From a checkpoint of a small transformer trained on Wikipedia.
Architecture: RMSNorm before each block, untied embeddings.
Training: a variant of SOAP for these matrices, 128M tokens.
Each number is 128 + 24 x the weight over its row's rms, rounded and kept within 0 to 255. Layers, rows and columns count from 0. Numbers have three digits each. The size before them is the row's rms in percent of the matrix's.

# q: layer 5 attention query, 128x128, rms 0.165, rows 117-127, columns 0-127
# k: layer 5 attention key, 128x128, rms 0.175, rows 117-127, columns 0-127
# v: layer 5 attention value, 128x128, rms 0.216, rows 64-105, columns 0-127
# o: layer 5 attention output (transposed), 128x128, rms 0.202, rows 64-104, columns 0-127
q117 107:125165093093129125140156080191106134085189165141148075174131137110102128123132099135117135134152112172128099158133147126086131139132138106144095132152181114132124115129121117121148153102131125141111147155127106196139142132116147154120117113120120132126143150156112165185112130109164121117135106100123151128125114144147136116090110152105118150130166085121110134170098118098168143137132
k117 094:138147166193119088167088109105113126147162141149120129120111119137128092135143148132165125095107105132096184119163126133159133117117170104117127141118111130145140142116089088141123138127094132098087128074114121104108149104120121144118105166139100151134145091112125136066115148176101114132115140130163114107138113134085105120083168100118131143113110140091114077135148105148128108108113
q118 102:153120088122144128079135104120125109140143145117116124090108126159129108161154087130099127120123148109120159079154127190124141131110167137144169160123169140141140137162151119101073121167130109092117148110077149108134136110107130155089138187178140146145127129121147079102142149132166096098104120116110129150110156125149111120126117143121133126128120126105113141134151119176180160161122
k118 101:099181133132113139112151134113124172117104135113117124153116142116135087129152175130142139135127108144133094167120119091176086132159158136176132137124126144123106127103163119127116111143113111147167112121176104122065132127162117121134143089159145163090089170144101112180174153110106159147114144091113106128127109138108130132138142127140160102120152135135168106088167107129082129128134
q119 105:141124101125099131120105116111137136134181138111135089127151145138105148093112102163142112117153114116104158152092125123124155121128161082138088150119148127154152111066149158096141080118113132133086114172109107107174143133117118146143143138108106092109163117095141132108112119139122127129135136139177164138144197194137170128119150117106137094096146145120142107118145168113095127135111
k119 103:121142139163137119140088118133138176117127088143141120144115130120149140152132147093139146106113126132144178084123112097172152125121130132157110153139138145133101134151157114189165125120154140120159107108097151147092155129107120080140156127121112128131098161155121126134147158138087163102170153140138106181129108166116169067149131114125137180135113134135103186134120113152163161120112
q120 099:125100127139118159120079151118116116116072115137092138107133107103106165104153134087111138161125140152129130112075162157102084148091135103115111130180152163111089137096168107135140149123106144125129141141143121124149143105115104111149129113157142098164154149138114179130106135154162078116129117148092131109113132170114103157125115133118169104124138149091095115133135120133169131129192
k120 090:144145170171141132104154105144121118129172174116128093140108136142122119116111106120147163131171091148133141165155098117134159145066128099137113097147139130115134117162164123142138127166125139084157128121126100105140087133158127106116121118151125098113105183099097096168133103100124130115137124124135135093137111118094184124141134122142121145075115189137131117078128101109124162145097
q121 099:125127136135171134145123120129127190155095152157195132139136160133155147123134116129128139117123135135171130146129092131134163173116124111141125149152156094120134125156151123136131133158175144152133137176115097143117115114137074121172125089116109141177118163099170170090102150163107111123175118116105137136122144123136126133118123137158141123098105139114074090120154113170107131172094
k121 097:104118157126101173125166100183132113100112152125070103149087107141162139151104144091132123092168145113069117137150145141147127128148116124099143093137120123167102145087148134092106167131125107153143085085155158127156180155113125097129144136170136153123140131128118151130137110105115153145137141109145146130151112156103161147145123121106119110121111148103125178130127078104136111157113
q122 116:092087108170122130095114132154160091149141136163130118142152128130126117157105119120145112110113107136154118080119136113161127109165143135137137143146130085124139132103114143166152083170166128093099164113113084109142150118129091132115101126170128123173128140136113124134162129142090134119136180133138110142145106106153136193111111135101107163210131102131100127086115126128132105152107
k122 091:143164139116124159128133166126107085130125117151131145148091117105195161130124149123126147157111122112091109130118115152119113131163138149101084153119128225113122112133153149090085135105105168114089098107144105131101154093114109175110106164145126124141137109133134166139116157132121093140131121137131123113140138139150168111160127137175124114179112147114075158128125140108117120118126
q123 100:109097156156133166172141129143116112148201104126086087101177158130136145161157131134138118105123139133138124144112151133126112155144149154100121138095116143138114107104138103135117122178095105118158122078126135097109126117158121163117156064141134137109147100120154129136099145112071109128131135167140139083133142127118144113102126168147117097120123083152160118100149108086138129168138
k123 096:131118108143125141153123192133125155081127138166190133155139095119122122115137136102123151192130113135162122108157142150136170176116142109146158128153175137148138164120138177122123073141082122118121122088123159115120127155106122125127159085127142108177105097130105119139142120135136149099141068140124139160121146154126113128117130110137110120166138165137090127132105141172142155120155
q124 105:156135107111140131138125157075093094104090101135149085082142157146140113170105160138148123136118142145141130111156125093112149130122139137124124077137179135106111117143147134102153059136149122110118103158179154147109163122123118138138105158159119131087125146129097127095113151102104108143135165158130132117100138163133145158132113117134112093151093126151103128128147180102152115190138
k124 097:118122109121129131194103139127119122131144086132126132112133124109114147118102167149089092114138091136109130131154126086115106154151116156104103118134055167115095140122143127181120123112166137128131119066145105152105106130146146117083156067142118112131115136133130138131099079181185137121140111129148128137125123133145117123111137139139118122116130146130093121169134126090100196108107
q125 104:102122105099175120164072132153146128121095104170130085105151166102128132117167059161163114091109140106111083156162133113133178134124130138156101093117119119142124114132114085137128126120121107090072120125121115123135133137134148122128112122184123128170145075124148114135130166092140126090112116102138117126130120133148119163163151125132101115119106155169162151128146137149120117113140
k125 098:124136152143108111122159147143154126097115160091131150110142107169147139112145159147148136168064109134133145085096178128112127115157136111119121141124091141141133119138184136105103125170184114141127112092148096147121142110123112165125134115112153122141152172101103137127126122135085162128129114131148136147151136136124105104082137125110109116157161099087068123186131094134133179135142
q126 106:151095184108112118176154155119161103142104123124079133122130109112119105150161118081122175127103147121141122170143143070169171106137120125159130137083166098131127164129142156107134130110115086156172141114123118124137082106129103142143106149121155110151097132123112114093096179186121157158128144137151147119159107120139106156137101115120121173138117115124126113122126113153142143112145
k126 097:144155118111157126129121118152132113122112126162130088106088180171172184118107114119162095142107181155139116138073125146140127160125125130146158114139161142118138089117106058146157145151096154127144163158138114115133146140125115112136133103147126044118146113126131124148119089143153130151110127161093130148144127141121127105137093123107176113141115159094144120151114114140101128155142
q127 099:149122161109146135130095129122125110127158150150136190113130103116152147104192130121106094105134122110122147140126103133141146108101188109127128110104119099118129153146151180165137137132119133111114130104141105098138143120075132136153129103127105185107134119112111127140137076126145102103166156139100113083154122143129109109145147089128168126102118122158092140127107120123143154220121
k127 090:135108145147124124129128113169126093087143087062128073170104105145140117128098132112120163157092111157154124079103090116112096123143156158138144154112139145202153157092121122113115106127108115167166128138114149162142099192112142132141097121102121126125153151113126163116141146115163139145102115132129148135109146130137104180119123122134115138131122146127108133138103155116118150075115
v64 095:121115154168152133133121113122066109139119136143180171160133104150103081130139137131132121103138106149154106134103168153135158114129102154109128167117097130118154123099095101117128179140113152138107191118134130119124136196071132096109164096168123101100129128108155069127130129154128135119117136140110144133151112133092121161112102148100140088138157120109107142139120117171116110124129
o64 104:123054124124118136113102112111119133074166165118203104122177103141142111131110136105144106105138126113116200130112165158125108082137161157168142117113146161180148146127122129156153131141101144130122128134144167107134133076126187129114104158121119112124144102118115133158150131117133098136111103176150139120161146102146135146139127127125119125136149128150141151127167161109135131120133
v65 092:137121096159179100090153107126081131095124128159153117113134107133137150132107106140146131127107118186137152173157126090101112130117148128142111140116173142113135091099168114123124164110142145088108133133093119136143108060126135123125164099116177145105144179099135128105126142132180135150119121131139128135110137168121161142140141130178165131133126086083084107124149141153122108119106
o65 098:152114114136142162122124106155080111127144137193155106179091124144121150119139116148137106141143096151174165177135100096125122116111134195156129136148105124136131121103127143166139097116126115146121146162133137133171124132153114123100093099127135168150113142123138168152114079112132114142123123126118122141148120127138069158082141113154164110139142147053098127146124124134145146157103
v66 108:166107101115145159121118111124169133150100128101139112158162146136151125103115127101114130097105156131119112140102133140114105142135099178095103095127137143176112119070124115128100121088091132107116178190105122130115106121152145109117140154145200113170130099128166100136095118127098140157161107104134101130124111116149115139165159127161132135128159088100162110138120112132135096133163
o66 109:139173122089088109159080126125146094149137151123097113154139152116125135139123132117197158111160097148150111158100110135086097113129110150100121131111118123166147094086098114106126124105116124087137131111156104121098171121106153126098130120131109147151147105142116150136107130124106117142134096096100136139153111091140122064092127144139115070163159124104104131119170104113141103139166
v67 086:140137099128096147136101144080113130137114114126141117111108143114119169113133122155055139125159115146128094102137094087100107172125125136146101147152139153074205085129135149122164135137150116179138131124148124134104143130128100164118078093116146145142142156139137126144132063133143126125121155136137149164146145133127103121140119112099149084146158118134137159094134114117139180124098
o67 094:145143133096135128093115111112125147106078107116133119130094108188134096127158139165112141142133161167096134155147144133135128105138115078092122135169127101161126110149137126096131114112140146095153111074106149146138169132094112101149121154111126117128126154102098098146102077157161194168110115123098128147131164149143120141123139083135140185127154138138125146138130136111180133128110
v68 094:134134146145143167113091109130161103129096135120141115139105170142129131128147124173150180183117121145132115150128101143155146117145118149162087104112171108088146121105146136132147071089137126107109127144134115144170120087154167147126106082107151112167120170140157127108131142148177116099127130137140105183157123097160158100132142150128137136148128142102151167150116112155089118145099
o68 103:114156090147142137147095097119102107125115123122139115138157125193149138090147148151148175153148119122128156146103124152134145158110139129170103117138155102105127130125087133100111157156138104113135094158141119118173176165157145115183136105101111133133145115133156081169103105137137134116124109127136122163104143121107152103138166104156105089142120140136149139143106128172125147206144
v69 098:131096123077124199132110112094147118088127133159159157093125131135096113133117144140134151138124138114096126084114185110180144152117090135120113152079121124108148130156099149151127159158123116152114161130125133149106114172131112108127143126135190149141155129105114119110159090124128151123147114161150099118065132099110135187140096116137148123159129169148135122118109132159146133120123
o69 101:117105135096117095116094150121159096137124134105129115082102099139122103143121150102151101121144147145115172150128130140146149119118131122108133120110083079139094148130106149163146132139084084102135139121143193116124133127142128129161073202124126163118093067106083114155114144157149129118130127153157119113133178117095141124132114171132142139145121141112109114106161155134163158129138
v70 091:116120105099080098079122154148095136115176152104116143131131139152115098132103110111138115115070127092125196110092106169128122123143117112145120123125125089118099125128127117157124181116091093099101107148120147116149126163117168124136096111100133136107100157087136128129095127118163113139155139133102162123129134129164107133070146127143123135107088117141062136104145128152126155154108
o70 095:134094160144104125137167130098064123130149145138113137115110117158132117118122075089108114132085140087140150130119054134140139111119166099131150140121154107138097113137152141166090138143099132111146150140105080126100124140120091139124146066133114107118111109105147137115114129112137095157147116163160114097150070086131146160093128107124107141087115107134115121122109128087146123150093
v71 105:120096123140112098099110091116115160098193181139164144128144132117121153160116125116125151130139150116128102121152153132141145147158146150073139110110124171145159067113093112101120142147172110132147119172146122092156104155085121094129090131106137133175123137145128083168107083160145147107142156169127130146155111097105126169135132127127129106119128116147136099158141138112144138111112
o71 105:148133087143136091110146106131110161182179118129168114144124091162134113108087142131125145099120134111110191110188122151098116126132104129117176113131113134135072127125122110143131177107153139106122133092141106108130141134104124137108118157125106150102113140141070125123107103133110149134127146098137130165162128139140143097120122126137093117137160104131149103134150170109190126159075
v72 099:128086111113158129131119111132117142121137148129126157132091136099128156144133162144131174082105113131150165104154153139139121110129162092082141164111130116126123100124140134133128182141162044160125137103168148138093163143117138131084111160096156132095176150141102141108142109128112126155133127107149130116111114125101139141134109096093172103143152159151097103106120113189125114147113
o72 103:141116147082101110098142147104129129145137111107154153123084105162120093138159166104129085148103155140108175110145121109114151110131104114121155140120065144072110111139083104152167143142139068149138104113133137099136142155156138116097114141112167156118130112135126120121134097087142089157110138161142099136140095126127102138119143110116148126193120147143129078139144141166127105109109
v73 097:119112093192143147126119147124163128120152109166090157087136121176140179113163123203120150102123117113152100166106131144148102142135153124136130138108120150104156143103143129095107152148110134125105132155124152126171119108131114114129163124134119096134105165147140144127140136146123130082145102138134135124077127121146145111098087179155076143135179178092130131112114138127143115130144
o73 097:146105092165143164102095135131198109139137104155123133139164094170114139181147137127146163132141117143124149150154117106149152159126168153118137129124124140098144129122116130120126119151132155176139167163131117095119151111104129112156135102086149111113106060085146139118158089160110118068092101121124118138115129167125133118123097138139118147149125170152111122138177130134109148103113
v74 102:106130167107125144103143159150165123112163121128095146148137119117116106127123099111164120142131088165141102112176118118146131138103113134107128121143085118158124099130169141141129120129110115118120137113133174115143154159188120092100115141165139158165122127127140126127079110142127146126168121145087102100132123145163129122095137124153126157095134061167125086067154112117109150067118
o74 116:125164166114118134126151124183199122164095153113112119112137124101130131109153129130118123124125090147117126131160117125110099108139139136159151102161162111164100131126127132103137115113111131125087129093111126099123163153135119120088148071147111167115150051062110146121136133127133114111147117180126128150126136134183148122141116108132066116118122086102125139126104134130142113157103
v75 106:151152133112118109135132104102097142164108106117094122111171149171110114138093136079147126162101146104133131168081112145116109141140157132125116127120121164115127090080117123125107119153140106151162150135163114143145188183171187093114128110129112150152131103097113128160100114114154110189124145157111135143185108135119114165130112137117110122140103094103148112133145145123117111111123
o75 111:144166158106113143124144146122091155137139130164119129138119148111155186102112079132107096104119127125125178180096164118093105148168116151130149108117086141128144096096150082115144135116157171124149127147142135124156173127125116167139162132092112136147114117113146102088086142114116134162144114164104117102155104134130138090150129097137075114136144094129155146105153124092105149122144
v76 089:102141140181121138174092112118150146128143130129124139155124144107144114143169085153127137144103141097121189125096109138167118159157095122149141154139107107141137135142158129133166123156099161148144067185141179123123137115117139133117138131134172137145090134167118140148162089209135107134144130133166128158131090132132097149111124144142118150132138115109113119090113136156154130160120
o76 087:117126139139140105110086087100109138096125115126093094124131125155133123129137156148154139115155117127130156151148086126162091148123115114048148116111117089087113131179157122141158169119142134150153121151142111119162154089158103114181154118171125101122134053135152143122092154138150102118118122144116150130132085144114099123129132119118161129076129139144156127131133113161141101163118
v77 095:149127157146154149153127116147098105091104157138138102090087156133138107150119120155117114174160137143115123127164146173120109136099173103118138111130125132136131143135119136150140122126183114094117132114156172109157147143114145135135114106092099101147134186156094170119149110110166136107087166104086128101104168133169112127126115189127123111130107172127083108136129154110149106109123
o77 098:139110093156083129154125093133156162161098136137141153134134153155066134127115148119129104169130140112110122141150140111150102157141144149202143127141121154104110100164124144129131108149170139159149095135121137093111120172143112104158121124113191135134102214120118117102143122150124122129130148144140127121114142124135125140145148164115141133123108114153152078091122150150151125132070
v78 091:108148124148106137081148097121110115137131148114100099100106160156107154097131146080137091153147161128088092107070120145078149104104104113086099093106141165134181118161130103128136114140139123142140141136133148146136166183140124134150116116113111137133115133155146123116151158086133120127107121135160162126163119103123122105073097101139118081133094140132142138124102104099125172102122
o78 094:125151116117097174111119197143111119136141128139142134128176104121137133116124143129117132097126147160116120137133193109127122115136112082104100130130185123158135140155203123078102129164118156100136125127102123107069166124119112120118148164076110115147126151122150130072125138124118156148171139126150121108119138137080137110133127110166114130103118176152141144125130157135155146141108
v79 100:102156162136139107097071095124136114184136159092104134117145168157174111116151158141152149136129144137095164112144130113127098173104116098171145109131134124140151120151079097162134129133113137140124106165105125127159131148134091089131107147157124136135140136164119161127120094122137149117194128135163139149118122103145104100128141116079102112158140144132101153161099096136166136162110
o79 109:124133130116127124146071162096110113136103136115103137110145105114144105152116153119184118128150152125115137130186095104143162140148144109114140125163104115157113139130127149155144209152155151117111121092113097124142164109089146133162145118146126106109157130111146095085113114097134187105124123105103120118098164112122164109129146115092087159126119143168120132118091109140172117151156
v80 086:143137111150102132152084129145122163113110182172094107182160062130134083127122153121130110162143164125124135105119092137104160118148071130133124133133114127140102087112116130065113146117144139091159174157137084126141161149154129152119142154114114143164143139142106109132105120130143147144153124142128163105178125148138133137132131164104088166110135110163091134112119118121125126098138
o80 086:100159121137135136151117124137116101114149147160076130162083148144167134084130112089098169129137156124128128154153125132142161111188095133095085128165150162146119150144140090079140172102151145151141089092131146129102126109131092157092143107140165114146154086091119166146148111110099116103135155112163112132157094122130135123147123120138100090120136124110152139123137150147095114140127
v81 099:156126088083134154105139154111141106147142128167140105122150159107139124128095129114161141165091165141147102136134074149101147161182120149108087145120092125122134090115137118135171157127125126192129129124092104105167116126127146166136110139112104133077119100127096141119110114115162080125142173108155112105121163138167145155115163139156133122136105132131121110149168110107150132120163
o81 104:132173092105141149165157109112115159163160176140155131156092123145126152131090122141128142174130120153151096119099145119132177148145148148106137118138140094139169102129170090153136110151107110097131104127118144161128128166122093141119095127114110123119151136101140155100061132126184095160160156123104129133128135134158141105151118136121130135076112100074104136147159142100134141140132
v82 103:174129130096194171135106134109121102124100093097107149124118128138092164107139140127148121078123167121088143188131125136131130130125160134132101123117135137096160069086107136147083135110120140131132099163083135125075133158105116134135127136105126107142159127108150119154122128142125128128107118169105146119127113116137136112123130079085134182158150096077085098134121118105118129120127
o82 106:172138165135134137084112117132134146123104139082129132164128148157110095145135112136128095093149097084136132201119144145113133131134147157113103137124088129144165110101080102168157115123088125130119131149121143127146117106106155102144151125161103169109118171143159126179109091101130159185164144128129120136103118115116127086143103120144142156150174130131158153108131164112118098116137
v83 089:151123161121106138143176116139173145137144144176094139157112137103158152137143125145143142064116117076146125097106137124149106155113103177112160138157087086110123109126115137111142169141142155182118155176145129154143117107132134081128120127149178139164137113138136105182116147157106125126130104069155129116082113122133126131127119154120151111119151126153144100135108147147100141146138
o83 087:115103137111137162097101107083179116138145096069096131131089135126173109136134182116165125089097110112137134071129126137141153099113141129140178110112140070093130121123123124108148121120111160139117120129145129140077125120124115120126103137171105124130126085139086163161107122179118103111117110079088103101114148117156102116109150117118117111136116104128141113114160106111162119122129
v84 096:119122090176126132136133170158147180139107118121162115111114119154108130087133137130159147106135118096096161155155125100131174198113119110133165131130139131085151150080088106138079110122130122122138116138133130120134059176135125147150123138155131111156110120168149117104109106135142117114116135081143099129137084095123159140094124147177113135143156149129118106094114139099149117113130
o84 094:097100092150147095112122160115174157143107127132122111131180129151133137178141145105148128137163113160114108194129112188105120100138166141146165166158118114093133152157120140184106134138109152122140148164132122121155113135098106139150124126120135145162116123169097087153129149140118151137165170113102145187136128110120136119140118151133073093121128149145149136107130128131112108098116
v85 098:165128158152081114106109129092110133131174111144113112153167101143144135117132074104118129142112109136174144095087121111106128099125162104128151165145083110139114146133107104113121162112158101153122156119132127120142121145132135144124122140142112114141140099116112123124092147071147121162131139158074146143137139103120151109147135139077118151166119082095087116140186130082090161131159
o85 102:115138132184156113115162106104127110115142145139128140129079117137119115103099124105114115133135131116168174167094130101126124145105130090155128105116161151146149133114112121143103112115157162159134102112113145146090146129120131181082161136156095130134128092144086175075153116095119168181128128135132121094142122149162158163137120111108108163118128099123125112116117087076096113123168
v86 101:159103153138137132117161140126112139115139093094115108101134096125111143135147074098094113152141159136169138119127115106136106122132154122132138171157105140149114144161167169087131140103149093070123140150123147187091144140144114151109127143140106156115119118127117118111120161137113125123096120085097111124046138135085162131133152160120166123091123137096127144116162102123127112085093
o86 105:128127099109128143122157115151171117142128133176101137160097128154067142100145119162119103171127154127154112122097182113133088143139104121145140131120126150125122125118118140104093139126102118151153116136140091187118150126149110122118104146125153148102148093126107161120117164146049140138108108152129139114094134142137090147076109134116149164125159122127133109121096117171074085108117
v87 108:127120153124124112123158155150144143121135136106142106100119128156100148142106090097181145083114186109129123114156121165158151142112132135098105118139097121119090107115117096176131138153150131113115123160141129130125114174165132159135127175140170122175148086117142093144104146151120082101160138101138101066146092127138115180140110132102162117125142130125143116108149099123124089119090
o87 108:115105141090097119119154153141160144175133121109113126144131101160104164121083120127176087116100129117125136095115121175152138141133132152162124146145098116117117098105108103101145122119124151072142131122150057116131120128164110136070120129165120136132123088146113101107091148122114056131195142107146137166109133145118122151136153128166123139125115100140138153126136151129085118115135
v88 099:103160145104110137117125143140093171145139141121137154136097146162155129073151138123138138154132140121184133121123105142160146136184142091125132078123168102130108139160140137128105098125129158116130098168162166168133156135150113131165124127120102145129144129111127116106134113079126103167134129094100105128103117137117170083126158160134097103091137140140087146151147176124144148185136
o88 100:098159152178070119139141167112070157137148086114106133084112131131104145097118127124137101174131153120127111144133157110135122172119126113160116139108115146111117117131140143100082138164098114139104155150137123155110127120115095154158149097091145115126146061114159098144143156101158104130117120058127126133095100130126140130078127119143121099128100143141123104108082130113132112107110
v89 104:087150118187128094074132133120127162143089145112104096151182128118127100114130161145141108149157115184161108090143155146119133107115158154150139112140119099136121147142144110137113100094121153139109139092154127153120134114165117142135082124107157151143129111173139104161119103100139154121119129155086193155146172165110122156125107105110112141141173103143121111129130113147118117121100
o89 109:132124153105133120135132152126137122140112127120119112150140139123137127084131141092127164154168142145115140109159085158087126136135102117165129101164149115169115151121142177114120104088168150145128105119104129166133155124161180127124129135130169148145157132132132148112172066097129160123109113135096159083157130167131132134177144091169129167161104137132150151114128145087137125177099
v90 100:132143152143118138154150103120154113167139131161149117173131065127164121127140122107078167139150099094120096151128158113135124107095108106117097103143084141117157114166126122129140139142155122143104175109116154102135122120093134157148122091176103156109107097114145104125165128101157168108077124118093120125101155087068136106147124136078129126099109135148124127097123118160136124145129
o90 098:137087117114182112155151131120183127109139153133152118095096136102132050103077135136115118115119135115092166104160181138116122096101133115117107150084164128152128134144119179119108109173104137161151099131146132139116101162135157133144134159120160083104127116139117127127140127137114157128074107104113098118152132088168103119148112130126126123131119111137134138115073120126158147128162
v91 090:159127109109132129045102132102138079129114129137143178125130142134157131150124099146133147050116158125087130091154114148157159155148131134102146146147147116161133118109166079147091090120102085139096111113122122161115150135136115132091152161146172111112098117150113121133153099144108155154120138140134159117100121149155121130107074113133165136120125143121131141138148119154096159122114
o91 096:153155117114100094102127157144088079117132142111112117106165130149136100152116126140142156115144129160143139112125096138150139146164142103104170115178096152133155118086121134126185101112089098138150181136152103098119114157145171118095119140120087127111115097111101161112138081114131089151097151158153135115110150098088089130107132126123131136096115127122128160135114157174148102153139
v92 081:153122104105134163114105110089088102130162117143151110154129101137105176115113137132152180101131158173113122097088158105112108119087110084078091137129141137126126140119125141159132155153129115113075084102157139163113072145093148084101128146122128135124110143121117128136177101121141156129119150119115105142133197099110144093139154123143154115132160140141130117163150126134135117109140
o92 090:134136146099159151124141126096153136152137150153167137101092116151082118200096152115146098150110161141124163169115112123136147147081111140114107105084116144134112090137153142115125094161160133101111132085139160149083108138096176134147095142116104186116117145142098123135147096131145132133088149145154150149136135115134107147100123119119102126137136111097112149141120170136182120149114
v93 113:098133113125129111146138108136152118144118117133137110137122139154150147082117114105119123162087169153119126146140092129163070135122123120150143095136130141187113156108098142102083128100099131134116112135120101183099106166134174131121137135158116120157157147145178136130108140120093130156166132149151136150145117148121161183162165127127141109167167093132142143115100141127106127126203
o93 116:118164108128121161110083145118133156106138159128096107125137137148157163126100134096172126083110125165150100131110102135091128127101129125103171120145130179104104127097091148103159140138131149117094101152151127147127147095110155137153132104126131146126133132121115128117097183093114181119139126123096130165159118124102187103107151069150124149136119142073128102127124102099094128123163
v94 092:165137140123160130151100144154148121084110122108131167093143150116067131181154125134153136144136107129102127106154122136164129125157158133113108136146136154138159124165138128158135100145112063095144098128117119100121141133141104128088148139126145104170144150123086070117151149138106151153139137101128154120092129177140141124124150154165143136149130194110093082117130107128141167150136
o94 097:129127096122114103153093139120111121169125093087116160122130121139072158141149128171108109115140108128157105143170146129153086098103118148165173160128156116101151115131119146151188150143110082114142156127124129117128180141139117117142123120163135125157113141117106175121125114176179128141107098128167156146098120149114124148149075168125133116110129139103135124096103151162137100092133
v95 092:161137134107130168115161138138122146091155125162121127142086127131104122134096145124154097181116143152134126137197083163152130073150123145152083136138118137130105115141160105122155125097129084093121147168142113142096104167128124100149112126127121136158116127091179186121142127145138120144132113113132085146094123138162134097130133085156139105132098106101146101099123103142154086130125
o95 093:156141136119120159127139107137108101140119104146137136137126164123078141124139116111164109169093087175155119151167165166127149136111099136109132116172172121150106113109125133132110139123145098120113109180127144102141136129118106103156120101136138150117169134095114085147115158108089097106163096152170085162136138123172116137097132118133161090155137071090146110151139150157113147147126
v96 093:109094143151156072134085115137131118162113097134099125120116160099150086136118164111105124123142176098130137130122108156130129126174110133134127129158114119105118138102137163128151098141112138148106104080162097114141108130112112154131128117125130114199142113139082161126097123101158105150091109144160140138188116129156085123129109151140131137108136131106136185106171169104111169128130
o96 097:134129151154121104139107137144085138141124122134140123105123146132158143103138119164108190103153115145131058134091153129167128147145144115109146134128085097118127110116099159119104140142173157118133110105131099156112159143116102113145183136141087101125112149122130114116167088163129102171121198136131130140107086180137116121176161096115111104119118114124110145154118127143085129132146
v97 092:121172139162113138101130150110179134168118115105112108092092080164109121111144134140125116097132111097079124150135151098170142084129140121117057143142123124152136121072111090115106130130132117098135128115112106128189158148136124160142100104150161118139109097153117145081135100145100098114100116098119061112142132133140107133117105150144090108108123149133120132108114119129113161125104
o97 101:129119138132127103113142135142195097078151128166151130137147148158124138164127122091120122131119103130100080143144187147141172108127128149131117103163122167122129172087133175112125128151119096078174134114153126078143149127133124147105142088113135117146156138147133074138125096143129106133099170102094119122104135139109123132149096127168078112115102116151118120136121087140121110156144
v98 091:117139201098151130134116159086084144165112095146149080120131120143118147142100121117132083108117137153120128097141100138114128150122192127163116164124110110151121123100117157149125095086079179125143122117125126162131128164120121142130078124125143170114120110138161110133128178129131120152123095100147142130144175125142134146115167132131129102145093092129091140134131147106143098079141
o98 092:122106134128125125095154134134124140122152165138113146138143173099123158104132144106136088129106150145149118111081112113096121156127116138146101120157098120131150150121142084128103107110133130105105072091122109156127144090146155140157095110172118097128160187126120105120102139135143191180129165134106118114078146132163129130102109111142132132087137112104126181104154144096090106145096
v99 094:114117113115098119139087087132094112166136138106122138115110160125135161153074125170131118076161126112113131100108087110145139145171117143136129082112119096101137099115094095128120109144162092108137122118125102124136157169153118099133124097137180099150159138114125161149130114146087113142179121120155128104139100092144156127108122100111133152117119133109086111123097121145160153109194
o99 095:112137145117130134111103146129089107144129126116087131102098116140139113186131140122120154118098083151142144123155123123155124109171136104140151091124121112098129073138112129099125173101089129094103118146107141105134131101091111132132096125163125093115135172122105117082096105132091114172113146122094109152146109100112179113132114156142133081136147145179105178111128152125155119080105
v100 091:113144082127113142135137112101152119130115161172103126125116154151151174115130139130140179108080171109152161112133180137114135112138136127126119100120176085156147108167122151108144161097133132093118112170144156122095093125110127111151116126114119099119148118087128097159114106156123154149140168130124118130136114144125169111066152099161162089142146119121149124143137154153114078144165
o100 098:147152108133156147126139129103091141163151114119138158133134135131132142143145123139168112131096143116101193125092124155112125133128122117087115109091127147133101102118122171166117112128111136136079124151135123116116145157119132142126110106139138143116151120117136170129140179118129083101134148060137069186150095131080107131116137089102180117144097131126125133094164142114182137152093
v101 097:120131167140113182096101161157066109087118120113100139111146178145118095179142104132130154089146081159138107141150147124163094107109142119124144157142112141109139145129134127115169154116131094107137134141125121129112114092131115147081154129134108140069106148132124139150149138114113163095122129126088158120121154154084137147090138122111107139142146159106111130135077096143110162088125
o101 097:126081104134128140138140108131172146099135121132113151162135093129113128113139133113116118171142135114154134124156102115145123081160155130146121118125164108087097115103129125133168117117117089163127197150087127105126130097131201125134123181112134134107159131087129169095170126148109166147107094170127178127127134148129138182105118120134130151134099156135148164138104135157152130123140
v102 099:110111100113154140104139134162134085103121174160133156100151149133103134113100150157150138051118142157111117166130099147133148109137112104136109153150113113160136084103121138139121134136145091124142161171111127112102127098140118130146166133162151117118149084167142060137121133156132125122108121109086175116123126133160113119163119135136118151127130045098123096103118135116127123099125
o102 102:175157135122130154126115101163146110157110142105155138148165146128094152137103133128101118097166096111139093155157117156166121131166147142115143143160123123107159139125139107144144154117098104139117132136146123068108124137111181131083124145131143155131149084116133181164123070150145085145127122101133129135157131099168114121122169089180127137131150120121125142110078159107098123124159
v103 108:064138132109130182150092105092124173145127142135110148125109164160132117119115115178173131117082155146121113111143124149126114158117139137178128107123125143117150134143167127118127101107169146112146114144141104117110129107172139160104102157143116122163129087130137146135148113140129095105170130155160127160105077127117145128164197124147152130135166163123168088155151147130125138126135
o103 116:111168110125113157138094140123080097111100052132114135131121134131089131155111138122138124178093122108136091132128072131094115169141112149134136121113131070122122111130144122122170144115143147130137121141130119126142167116154117119140149150121100129108136048107125090120115135129132161130136147080099082175126157130102183103163152119121159144135130144114151141162142144163123136119133
v104 103:187129127156118129114140088148124183121122094115125095147115156096141169132125113193093188178143123137127095166142118084108122131106156097108127111083132163135137144155126141072094104150125142145129101113143083141137137112075108121151141099132128122134102143183103133129150120121171131103095130106123119105123115134138113093131144111096105121136124116133127099131124135108168131156108
o104 103:160152111108164147102095129102127153123153106126139135116103102120095112142118151161141172146181143134135110137138139124132120139091120138107125170109145135071147141142124130084120131112132145149092135125115164111149130135111080121108130145089145136142102191165122102111136098127110181086106150138111158143116142118216130126121131138134156117126160084130117083087102122131146130162119
v105 084:108146139143124146087111117125129122141081131139182116148144089112168107114148128130123113082088152126123145130111133167111153081151127130160155135122152158129137119133105110120125165111144124142101097142134123145089112077135155128108128137116132094092107146142126093151160146165140175124129110162087077129144205138148130140110149110126195126157125126122145122115155179125159127110118